{
  "n_layer": 10,
  "n_kv_head": 6,
  "head_dim": 64,
  "vocab_size": 1024,
  "norm": "layernorm",
  "norm_eps": 1e-05,
  "attn_scale": 0.125,
  "bias": "all",
  "beta1": 0.95,
  "lr_head": 0.00817,
  "grad_clip": 2.0,
  "train_tokens": 204200000
}
Each number is 128 + 24 x the weight over its row's rms, rounded and kept within 0 to 255. Layers, rows and columns count from 0. Numbers have three digits each. The size before them is the row's rms in percent of the matrix's.

# k: layer 6 attention key, 384x192, rms 0.137, rows 298-304, columns 0-191
# q: layer 6 attention query, 384x192, rms 0.146, rows 299-305, columns 0-191
k298 100:123097130126129134139095125162122121124114127110166149098156127137159131127154137140124127116141141153125111135154116129140110146112158104131115086128118097120097139129121152089150101096106086105122140100169096118125160123147116101091128114164099133112140081123115164168142143081125173121134138126204143124145100131149124083152199144129136141139131176141122150133164134133136086116130119125130151141151143116161144125122143127133102116142099083088155131143153127092095132102110106163075113096133173157147114115130148118104136156151170129104126117120125079118100141183208153152
q299 099:131163115120095126117109103157145161118061114100106132130145099159143160115136155110149126147127108101125142117135126094112183118125096123111148121119147184170116109142133093109107138119089164147082141113165095166092127135155128149130127108113125120122133146177120144112144157099085129126145141148124161175176154125140162141119135123110136120134112156104073134142138161114145106134112133184137130124139138121131113104128165124098102121174113135138079104106119120124136128104137102118166142142097130130100158125076180109128112107140123176128128103181172112173141167118130157086
k299 103:141106131098133159115129088135112166153162119122101141110139109082115122132101131142140113099181114128093132138123092162121096151134085136153146119128135134088131127112141113131108141090101144127103076128117113207099119135097134121152124103114102127109143151117134122111107092077113105150152138191089137131137115151153124102136116171089102134109131163092129161141154132142142100173124128158111107163141053142134122106151138121128119149107116105136106147094117135145136098161138139101129113164128143133123131094115139167116114133096152159175134071147129142159129120094105133067
q300 082:084129121148123113103136093141143123115127120082089154189154158111151120123116146132134101127095110080168144121150113164132112165164127092155117113160100116113104097114110147110136173160109133160107137076138107122101150141127146141142134147137087126137129151108109129156120158143127136095146108141119151147114129110165149144140139116137144119135138117139149074130135106172127044109132127147080144130140117116108104137153118150084091124115147119102088148133140159142049146125134141141150157103102155133162160122112148124107109154164105180161119117126074154128104159111115144122
k300 072:113135139120114155152168115101098146126129133151097113156131150123142103096125082102141086108129146149127148103150104112095103116188127151168132122127165085122132106130142100146124104123113181172159113098109144158147143104119111112124125126128170146130148118122133160150125140145175148150136118148152115110130115171120131115162117161139162126085128154129174084135112126127137129151138106148147129114090114146116126136121144184150123127118112117099119144144088107132124127167152101139120155192119120163131118058111095106125079141091134160155105139159172160124162142172174085116
q301 102:106147066106152135125137121118134134120108148192113101131120130152130144153143152106093152137156101157107120164127120102116119121132117124114135170131106146158153122130117138131117119088129148120143123163121110174107104153117107186136160111119135117125175144139116114110175120149135115181126126104152098123166125126130130071065118121143108124104121148109123128087162155109121132148126096110192111117122164099166151118118145111159170144097135083133129109080121142127136150136108137134138120137136072119115166158133137131132116119079138134080105160189151143086109117170139155096
k301 105:124146095116105146112149109117136143140115142107120125102091119141083134115120153164073135130108141140090149113121162128145121152154135126112128173121101115109160149104141135114120146141108148082109141174161110162132177144186130094114130127102119149140150138144141133107132127075144080128160142130127143134143099138151146177134141114084120152174139164136119151093117121103127123086156120053125149199140144100135149117101120116125115149098098099135140139071105127084139126167146088119118095134131135103140096157127168127136127157094111140138103100126126134071143130154092146145
q302 100:136098119137130154124124130147123140134140117123095115156126101132145115158112079100131091116117133132107148141126098124144108132118142113152140189158108127086092128139108129138138095098132107114122130129152173103127103140108171132108164125150162172121132097134119124132066132139136114134133127164129133124092141153094127107199126112100151135110110139145182114175164108134089147144115098170183102109090118104109104134159118107130103194117163159108107117125145140133138153113112151118149126153120112156092121158106129122071137112148108120180147139117117132111165090109155198111
k302 107:131147129136103141112114157107133135110138112137130154145144065113174116119113091102131128181122147098135164086170112122151138125120126126139123159144113144127074093180168155100133098107100119128144142116128171095140068125130122135133163147142143123145130126124071091128137125157134124135106082122099138096144128148128135082105123102151137128115125162105127137152115087111123098164135107141167131154145132154150154076145136142113143166147158143173141123125111116133131134137144105126117127120153081142104151117126145132112124088133121127161106162142095145135187095083194190142
q303 101:086166107097138112091135141152112117173179127154098103197114147129126126148108130092111153148096081135123114126112126146127135137098146146165110126155150130103134127132145128101133115162184190127136178133125126121112145152131139137116117131165102144130182150141122090164176152100140119124142068162108136154187101134153145124076127064118113143140153109131140100115170142154173114136100153108124143134130083128092121150150105144126141112153104103123126156169134113101095133112103133149126133098122139119150130093138101129133134134082112147128132126093108092132121147152119138134
k303 097:122146134143139119151126150110102107168184133106126136131150120135173137084163124138122157145162161181102141126120156159110099122144138112098140152076108097135156136153112112122131097161084136146094132099120148166136124121124107103103100120139123157151141104148113140113098129131120150175145158096152181128168158189132154128136126126100107134146110135102157157108039109140138116119113168105154195132180155122119123094156114153125165139112132136125137106098110104101082143131166142151128129127111141121172106118129108139102140139101116167121147157129148111109139146119115150131
q304 105:166118118112189150147123140097122143143130127101161115084126159166163108119126138132134162161136148119136126119138133067145127111156104123108151123125147135144106099152118128132125161080130111126108085136159136139082123082139151126128112200127151166150084147106151123111120089149124109115106152095151132127136138094133135074136134106114118115133074129137137156156147066134129102140137095107176119135138134078121143139097181120145153140120137157130128106103121141157127145118137126095148176131120078140149143115119112108166164110112167150117145134159158136106173141147138127069
k304 096:143159116118129136089117136155118144119109123131144126112105100135179145101132167177145191119141147121144183117111133140149131183129120112084133088126104146122122132149105123099136146123133094093099167133124120096155077146127119114139110154144127092121145135155135134088132122118100148132146114113121107096116109112123147140123091098110119153155116057137091111079124098114144090159124174094131148143114123087162158106102137100111134146098180113168141139138166151159164107119128147110137101127138123134132168159131140120137189108146136124083132164115113127126136077099135152088
q305 105:083149133117132147137109115113102141076166114149103154142100129072149147149149127115131098118139133175134116152116170122126131097145143166163115168114149099083102115157118157134144139105129130108171087137134097154134136107100123149101109100110122114167131180136113148129158141132175089107103081159124121134128112113113120135137105104136136143143153159137114138080167157125144146063136174106114135119117141103107100154102120116182133138071121102121139091121144133170132135156187148149122144117160123125136133120123144102101099157101152095155138147083102140122098162134130144149